From a checkpoint of a small transformer trained on Wikipedia: no biases in attention or MLP.
Each number is 128 + 24 x the weight over its row's rms, rounded and kept within 0 to 255. Layers, rows and columns count from 0. Numbers have three digits each. The size before them is the row's rms in percent of the matrix's.

# layer 3 attention output, 128x128, rms 0.0699, rows 0-127, columns 64-127
089:134121134114145101154161095138104127132117146138115137155137169118130124146126137138097119086125115123150148134130143142162135155109130137111159120124111155145139123109135142124112143119093143
108:120127160141117143131127116130153111142149112116116136122113136128111119131121140105109141151143130108096097152133109142124141121157115129111149123130134114137136128123129101139161130128123153
096:147117148132113104119145135143153116093095153144137131094143124117136117114094130136120147118134143126140105113123117126114119105084144075131131107131172138148106139116134109094143160149145127
097:132143128132141143127142092147095124138136109119167123080139127135117147121124146100149142130100129137125111117103102114155125126101089108133147138132136139137125130131124135117133128121118113
104:128151141097122105113135123129089116126127118086145142117135128146125121140117125150105144122107120126121151111146094142146134139138143094126143137122109131121140130120102136126109145117148130
119:103164112116125126161106127120119142125156132129146166108173133120134136114130146140118140113127132132131118139138153140115120117145118105138165131133133117130112127138115143135149118125103123
103:129135145133127147148144128110177121140141103119135111117127143138151119126164130146124121116098112085110144129098118122135123157136110153128117146122104146111126142143126139109131118143135111
080:149105118125103115158121148105131138099101121135172168117155116142120166144138098146114115106118158158158127141110123095165117097126148133113133148130136142146123080127149145148128117129144116
112:141145126166114117129124152104147126123154121080099127139116134121114162146126109151188161123152132142114131142130122120170127135126152106130147144108139103112123142118144144127142146123122129
080:102129110134154097127119107110149160115130121110105112114120086139090119147126109128133117134109121137104108112108127130124121077131127105105125107137170141139086188118140154160176117097106163
098:171108127131122106124149130133142114116124129133114137099150164138139133105115128125173136154146127117112130151132111156150127111146147134129138125187127133115153139148130137133119111118131148
097:118133113158099143152136120141114114115140157144124137134114128132098116132135126099118124154092130143138133109139102124141100106129105128123144108137124154138167147152107120124123134165111122
077:115115138093123129121115095101126127132125122116115125144138143121133114133140107110112124153106134146139137132134136136138119134138101153132113157156124137103116142151111120104118136121122134
081:118150115117138112160159125119106117131127105134149131068111130133132131143153119144148144113115109101141126158142108147136125165108096151123152117135124160137168143127122120102109116116156121
092:126148106143107140122128144129117115119115096177144132098135111141136113092146161155146112157160164128169165148117111114109117139142118105134133134179144117144152142139133124146154110121103129
086:130098152096158113130100100155140132142109150145119145133116130149113131128121167126095136126114141117119115136136111110131118114129110145114131124133120139115136101127103141108135128155113145
110:143117152130143126171111142152118135109121104135118142134125121172096118153125113115153166109120084114117110124130135147123105109115114123102132135134126128105164124105121138087118133134121109
091:129137148155128147109117092133130120172145119141136092142098120123145124122141119133130105159122141113128119113142113170117121152159115095154127156146156126124098122146140117135160136121124128
112:120131132132140097139143135154126142145123125120148144140111131130157122160116146137138145129128148140112107143134098142126113137131115122126154170122120129140124117118146125132111123114139142
096:139118122137136137151150115109147103127105111127116120143104113122124149133080133175131161101161138122150127153148119127123119138102124115116122141147106139121151104161116119106122121143113112
085:132166116131105142145140165165106119128123109138098133120136115157101161145130097103117150119155102137124112122135094124109134135152145138144120108144136146121132128116140129140134115090113155
109:137151102150123136118131119106122134109098153149120179110116148141158120141118126089142109116134135122174135126132125105167133120121156110146116105160147119147126110149115129138149128139127107
095:110142154110127110088090155141137105139152102091121148103136134146126142113145120125134144097121118132124131122103128139130121107143125144125127133092148155120136142123150137116134123146104138
097:145137115125144065089165119150140118131155150116097095123095105141115137153131122142118103117115114148118113138124168143119124119152133126126106110126141134120132106135120155113109120150129152
107:122158107119140137125114102141088126124114144128131121123102142111133116121112115125116134127099131094124142137141153112134107144115115117113103128164128122111124147094138144144129101136131128
124:129139121124123152124140143096125120123122141128139127138138123138130099137124116139133110127153145122128122101108119109137115142131093141134113132159127127146104121152161141152150127107135129
113:123132141144109118141126129118130121148115143141130119108114098118139134147124139124135118150104121122118109146150122126103119130121123104111149126097150143116145157147112107132137143122130167
101:117124110170127167114119138148125131092122122116090130155108134124113118120132141095126143150133151113124115127121122124143112147144145134111157144124134127119144135122142149147122125113118150
113:134145134139111095124133116111139114134121139123113126093134112139139105122119137119122124135133130129130127110099126100127160118123076136125139144138125136119129132130165116095113126123130124
106:103141115128142138109148136128126162096146095122144134104129131114131162118136133121144107151149134120098138131133137156147113144111151131124131112125107125145138119077130133134108139101147131
092:136138134142136127117113141099141114156148144141150141130125107136134131107130122135124105156136103103123122149135133130174134119117115121123111133169127115096141110144102117147137133156132125
101:105159170103118143126141141126124115130094129120127144128137110144118120118122120107133123104094106128145119149131135111126125135137089135149124124131116153135119125127126115124118119122140103
105:136120072121097100144137125121107103128124120093127146153135124164117137134123131127156120161115128105163145096146134123106138135134139150135158141131109110118151141147101129125124102114109120
107:107127124130137144121116111123148131130081119143120134115127158125110132115111146106135130134098078146124123112127145140112105113127103116143127139096123104146151110131146148146149115134139149
099:119113083151151129100134129140098155142122126117137143157075131119134139106126122122127138119120115104141135161128110138120147121133131131117117158125150131141125146113117139126108130130107152
097:117124133117158109142097130116149142118122153146139129119117156106132139133103107128096112122113113143129103079133160113120132145128120131139107133144137148141109110138134147118132124103119097
106:149128130103121122101160093098124098141138145133135148129108118139150117117143144130137092130139129109112121139132134129114158142116112127106124129145137130115145143150121095141115131138139088
099:133126129126126130127120136139120116122097137149127146093128116108109140111170127135129142135123094151099107121130125157138128137122117113104137127106104137123130143148147111121129138138158134
102:143141129132110132162098131130145127105133109129113157126099159114142149120121111161112117151130140129117113095132105146109161117129112125120102103131149151141129124096118122098139101128122127
106:104138127147099125117156142133161163112145105128113132119129145117134120152136121119116134131111094146121129155121110127108138153107117113088140132154120128127147116143101149163105146168127141
113:138122157078127141145125153147118109105158126139107161124144135112133151137130120134130127120126140126091137135120118142156133108162090136109137142122135124112124166115102164125130111145142121
103:139121134104157131121123108169133125153140130175103150123106125128166161119143115138136138108150144137136131117148141104101123140135107116138118115131164104131140134131141103145142159119108133
101:141115145166163116118127137144145153125136165133106113126129110126132120111146139140104139147134115131132108127146107146123125131144110142137150134094152131125114131126158122113104149137146155
105:137117116144149120119159142143149151121118129114114137137132166135137117125150114122125121096136122114119121115130123122162114130124135138103141112143132163153127143100130131130140142107129115
114:126121113143125105104113119116112148159108125107142156158126110122128125132140131133130136127121120122095141127095112147127150113104132122142116123138138116114121125150121165146121127124108142
093:141151102144145136114126133116131138082114116125133115148154128155137115123124093146124101155122149143119115143131140129125158105108125116115143126125123127112104121126114120124156103153118139
097:127104134112122118111128138147156155158148125140090143119107144121121118134130154128160132094129116118125127135103099163120122155116126162141146098138091138093116136157120111123113136159154084
094:135088146136130123121158113136111155124144118146107160156116120127123108102103116106149138170140144158151124116119140133144124110138130129134112114124087114147112137149097090101112119108128114
091:141112121177116135125135145141108120160117114144107109110097128153137121114135118143135132114122136134134144157143132105131140149128103118154139157127168109131138145109110160137149141117125124
114:127146155132131112104103108120133099142129132110134115132122133103150157153114136153114169137126121126121145119136126162136109107129147154130118126100142114126141121091130090131104113116111123
089:148124154124132130163099128157131126157126149111139146122136109158157114123119167156128198104091115104132140116145098144121117160111150120105117139117119128130098125118149140114128110144118100
097:149127112129129129154127118131138141125132121094129100127134144137131086135135121101126102154138134159107132134110140144140143146116144109135103134120128123142147168137150156117108134130122113
093:141148121121146144139094140113125127159115146150108126125136121122138113143143155152138148150118139124133116129094110116116133129113157115158145077130148133135147136127120128125123126140124124
091:119136133127131128168125111125153096140123117109127095143146178095145095140133105143131153134139126124153129111144145117153099108131167115119147155140132122106122144090116119154117170139103147
107:118106133150085116099157147130150112118106122141118156128136150128123106097148117107105138096148126101120123112129114122125089113113100131140143131148146130106151147132130164127147126099139106
095:136144128134111096142146109125126131155095102153123137131102119135135150131132126109114156171129098128168131106138095122128126118169135101122111150133103136112131134146163133106133139137134155
093:132136111149123128146118145123108118119136147145133108111113129146149145080139102087129087129133128120128112125091106108155097106121101105139128103126161161144120108118131122144109129151179156
105:114103123125098138131127126157137142110111119137151110085126123110120135126144113121150111134123139144129120139137127117110116091160131117090124139138130101115143114121170123104126107147110135
097:110157111107100108098138138118100117102106147151128157144138129124126120156126142132133138114152091121111087124147132134135129123154138111125139139115131094129130134131133153118133131127125134
088:101148111084141130142115136116138141105132138131146115153130123126126129135137102143124126094131124131133130151137142152126096082129118162116126106130118121085133125131145126122133153141132125
094:112145114106143143117164106109131128129139119110127116126117097172101123132141146116136119171157165121137116125172150124111107092120120114135116130110124143118081144131125136133117162152146103
116:116163111132142143132163145103179136115116143141162131127156120131133126118120163125139102143137113143135122137151113138135154137117119146115116134128137132138135140107107122139141108119120112
092:141108163135181154122116139153139111108105126103156114159123135113090097129132111119163139149107139125106126117142146141124148135151142114097117141119147136143114098108160149134127152100107145
089:149148139118139126101145128152126133123106125144129101117113132100143118144114129130155138132134112108095120118108117146161163127122168154147133129143084158160103116137120158143102109121111107
100:121139140142133136135135150156127113128130115138144128117113144137127122133138103114153161096113112115128119150146132111139125130140103142154158098162127130126180182112142116113104135124137090
100:136129104123128128123127114176123122120123121141101124132128123108132110135124110121121175129107107110156112101114135141124134131097126103152090136139115144124113147128125133144131114124135147
098:116125136109138130153125118150115118106126115132145105136121123140158141122144131117130136129142132110139139148100147112149131142136166112105124092134114130129111134120105139146146133106129119
098:134091148110138130153136145119117134132145126119135122155129105121124161133129126109126086100124146142135124112149153098139128109086170105149131135144081159104134121117139116126136132148151126
107:133107143102136140120094122144096138128130137123109106129125149118124142132125091127113159146124129119130155141133134162104128118108109140111141151119134111127135119142135096147133149137140121
100:146151172153131113125178121103157129111148165120138174168105095120119148110105130120120132111148136130085150121097109143136122119131136106117136114091124142146146155144114152118076167125168126
096:109143161167158161098164127143156107139119108124117112162139156127136123116108105144119127131115131125142140121143159116126140112137127108114136126110111141126110137142135139136103107115115135
111:117141109131144111151103083109127106127110132120145164156111142110145125114124151128134100141120137128136141150103116127129125131136123140132137111138121109125136133144118114119135136133161164
107:128124084152142142159153154142131153142127158139116145103114098122125115131113128112130128110120141122123112140115157117122136126116140129112118112132113095156129129149118141134154121100126164
092:149148149113168133155135083108129161138133126116115120144111095123147124149110132088141099097114092136138126135128156120117167131144111108119147120117128114121107135114131157113139112104127095
089:142160126118118118150100123152138164116130138134166123143100126142120131124127162133117158092132096144118156125137150143104128110113096129133082103113140118119115130137134112120113158105116093
101:154126124132098135143115100117149115109123157138145139119152147118116147115106129106151151143104121128111128152140137116097102137071115143113096123132142128116086130145148120122129117141128122
103:135131093148126146121120096111137156114143130145121131139121110123112127119132149148133090117124098128142107154132108103112148144148132118135088103123119130121137116109124140139140159148143121
105:135126121125176132139115100130143117131170119121148105151134152119109119168129116129144129118160118141126149097106119114124135160131144121142111156141120134144119121129124127117118154120106119
102:125148121106109124127105148151115150138115121110129121141092111115149138100156131120153160147123122150103127130135132133155132149139110120112135131149132129146119127149124143141102131120126103
101:153115118133142130120160123116115133108112106154159101128115121093142063122115137111151142079120115137130139165115142096149147133144095128137125099148161117125108121114111147115140137140129166
107:137150109121130138117140142146120106140131139154130124121129150158113136130137130089133145134126126134135116140111106113158106136126096093120143141144116137130119124103127131109152128117118147
112:119121114145106127138103150124145110108111152118112117102123126121126104139154148121128102118132136142133101146121115116100168153131139120108105126141126097117142132112143126138113121098109127
096:130109135134126151135153138137132152129133149102148146149135133146142098143111114133133115131151136110108104123112132159152122157101111112106134122109134133132119164132141165157112110107084139
096:132116125124132109143123126119127099132120128145129117113140118126126111126125139100117109100109148131125145142124125135133107111144112146135133108119136137120154117121133128151102115128110160
089:140150106114092118131100123125148136129114110103126116114130112135126156128132128127129172134122111116125156143127139113125110141150143112111121116156119147169137143184096157129133129102149125
123:132125121118138110135133118105121118140133092116135135113092107086132100118120140104135101127137130124145108136127132125114111130131140126133140113131109100100144133152124116140136124137137143
099:133109155143138130138133121113141133124153102148117166120162097149128130137147142157096131130134099130131117130114127105120141116126141133122143155144113116153149129099091101130126116151149147
090:142127098092115147113117129122099134103140116117159127114126125167107118128130130128140142129118144124160147099140134113128146174115121130102149110123113104108117143138099163140127142138112140
109:097131086111096129126129119140103135117132156143145116119119123139125110117111163130126153123120110136133140161095133135153097131112135114110125126144134153143133134152143147147116128135114107
108:108110175108093124142140113138130153116134114102133113136154124146143115157097157167124137152102126116123147131129103141127114134131131142160094129138106114168156140109112102122124132127139109
109:140150125120138138091147145134107119140103129083120128147131106107133120118134113124126125119079127129134116138142126130125120113143142130121135164128123143105096137117151139120119139121111143
097:116148077091105150129129129108115126118130148146136127092112128111126110111157132104136112141132147128129156155153120133128141141162119143123154160141162130150119082104106147106114105104133137
090:147134159130109130088173158118124114132138129126100118119113123130119115121159128114143126150121124109131120112124131132100132131104099109148163115155121094129133122127120137121134120154121124
093:125143117143096126114111130161108098138149128119124113106125149137155110132139163131105162156138114138087160136118122131148132139101142110120147138104140096151089100150112134146124130111139130
095:143144122094142144123142117149154129138124137114149111137108111126107140131127125134106138169149125083134126118083133119144178114117128131111116166095106133119112143151143132112101134136133165
104:131141139107149111115139106139096112166131119125130147139129102122144113116127135114152146157179131146137131106143150122147130094105119127141115109127133147145160118133129133123130131131127131
102:129128109133103131105146124128105135145101123126102146138136148112135141120125109137123145139163140123142115112127131096126112119153100146115134125134132135126126124144097137125151134115132122
095:120121086128128132134135154104105105162149138138132133138130132148104139144139134135137060147149120116125115144129122109112128140141106127116118136113091162138115122092107125114125126118121106
093:147128092110120136116102157130125133174151129144142110123113136092125099116114121145143111135110107089133142093149079109122110109136126107123141145147164133126135117149132128122099159125132123
086:109158097159127102133150135125140088099144111145117106155138120154173154065124118090097131107142127130106105116132118121099140092120148136147157121148157102117150121124152124132139119151126118
113:141126126127161111123106116138145108122138152110133120161123101115139132142157107109123134128145117160112148110142102112149143137124114153133126140122134119126088106141127149128130102108125091
090:145121126122123143118162143129105099130109103141128155135137109131131117121112114107107140135152134140117137131125144106115124148125123117121131125111133161117122124113134143133088121103109178
089:151155107144099143136135140142127128115121122140153110140097141131166120149140104150120143153099145162139135105136119129136145137141101117105124128113118135129139148093122124143097093116126135
112:147141124118130102135107112120149152135130113103102115124125113105153126110115114097149138118129130119132112130155122127121133134134157118120149107103125121127146114123143163152122135109136115
100:117135133139147120108147118128110135103130135139132091096121118140134136124136149111122131127141139134112128127132135156133144140124156122121142117124125133136157169135115115125153115144150134
101:094104123126165112120173138089125151111151106143124157132121107103138112171105099106109142136124151134107102109090136121155113139119154123189086087103109121123120129112114119120124107111173111
103:125162140134131122135109111124137118136108133107133130148119103132146130132142116146135106143141117146109131146132118135137111131113114137154125150091114112134122136140120136110124135122138139
089:130130118105145120143114108125130120106148158129108152133105135105143121074121104151148132152139111123150142187123113105133124104128110128091134100094128119153124121127155143134131154122105127
090:132123122122139109125142133124128127104124113151118101147134130150126114101111098134135129110082117113147120123130137097095143150129109140154110122107122149119136109085118121134126134111100119
112:140144112121138122127144097130142119102140157120145130129144138107089122133133134137110150133130094127130126129127140111133141106131117133128132127127091134117146152111121124146140112133120119
106:133138126145100114145164131129139134120114123130132126152132121104141119126123134133129125151115133115132158120149082137124123110128128121151103119111149108122094139125120133117121118127140120
096:119100128135162099127137135108108147108127133153084154113140126110125126123131126125140140142126118128132108126113125134109128138145124136141132166130132120140150090107140135164132107147119095
080:130162137157117157118135103120151115135130100122137141158113099134108103121092130141124129100130115109107109103169112131170132151118145136104137095141117164142124162111128136135113096107103157
110:143119121128157145134143164124126139109129118116103133129135108121118095136142121131120120108128138151115116156102131132132128111100138100148134101134124105146098118143164110157136103136139142
108:116120136146123129131118145145139093118127161096128135125143135119123128139118120111131125098161135133124125109119131146121115121114102089148148089105108114133128146139118117124114125128142144
111:134123136117084111102122130153112144129155106115120119131124165114140134133111141134146145112159112106121153158147110091104153146141134138127116142120165136121121123127141132145139127107148153
090:137140146118152145130149138128136142130126119142143109116120121098131168153150117101119129139131126118092113135101110120160125106116128123142144113132113132131159109158118114161118121146115156
091:129142140126131138122113134144132155139114138150118110131160096132129125126129131139118113126134160129155136119113135122113143128148116170143166177106126117120149141148129149160130123154134134
087:138135131139121128117143156140096102136115096136144135113155073106127092111129109174138130140096101115146146080134131151100122105134132165105119139120140129146106112131123101138152146106122132
107:102112126110126120125119140114105134124109107147094123104124144128117141100154157119152150134141151101100150133144124158104124100119114128118123111109122107117092125104151117134129119129138152
095:125169107124134084132153105122108157111120132136131132117093122139094134114122135108133114144130145139164118135108143135134153148145109145114130173161138099120138157136100141144120096094127133
092:130108132157137119141110126119131173097156098149109107154118115094150148105146129138118131119131117104075113130126103108112111136112155118133188115150100137128131139158119134151134152144123158
107:131122121125125109143123112149136129128143135130150134125111116124117129105163109151143129123115125129121119145131100127124115152116148129143118128133101134133131150126112127125138109128098155
105:151108116104125140119117114094150134129123120127119153151136116104131146121091133145119130127129127118105118152148124117150130090160129145152114124135151134126123150145161127110129132121097136
098:117159139130141139119140146142138150108138100126158134108142125132144123093141111149156128127157133123105139123137098115128118144110142119117135171120143139107120146155142133131109093129133129
104:140140155165134125123105133124125165132148111104135123145131138133125125111135108131117139105140140125122130155142118106162120136123148172127125150102119141126123111167099120135102104121100135
097:128126137142150102123107129146101128135096130136105113120106138140124136107134104137141134147122127144119112136112114127127137143104130136133149124113118118108106095125099128136148150117158105
100:151126117108140148144125129118123128125109139095126134125130132110144133122124130144117110124138148128123149146136111118098132125089132116128158139102125122124127116112154117162117082132139137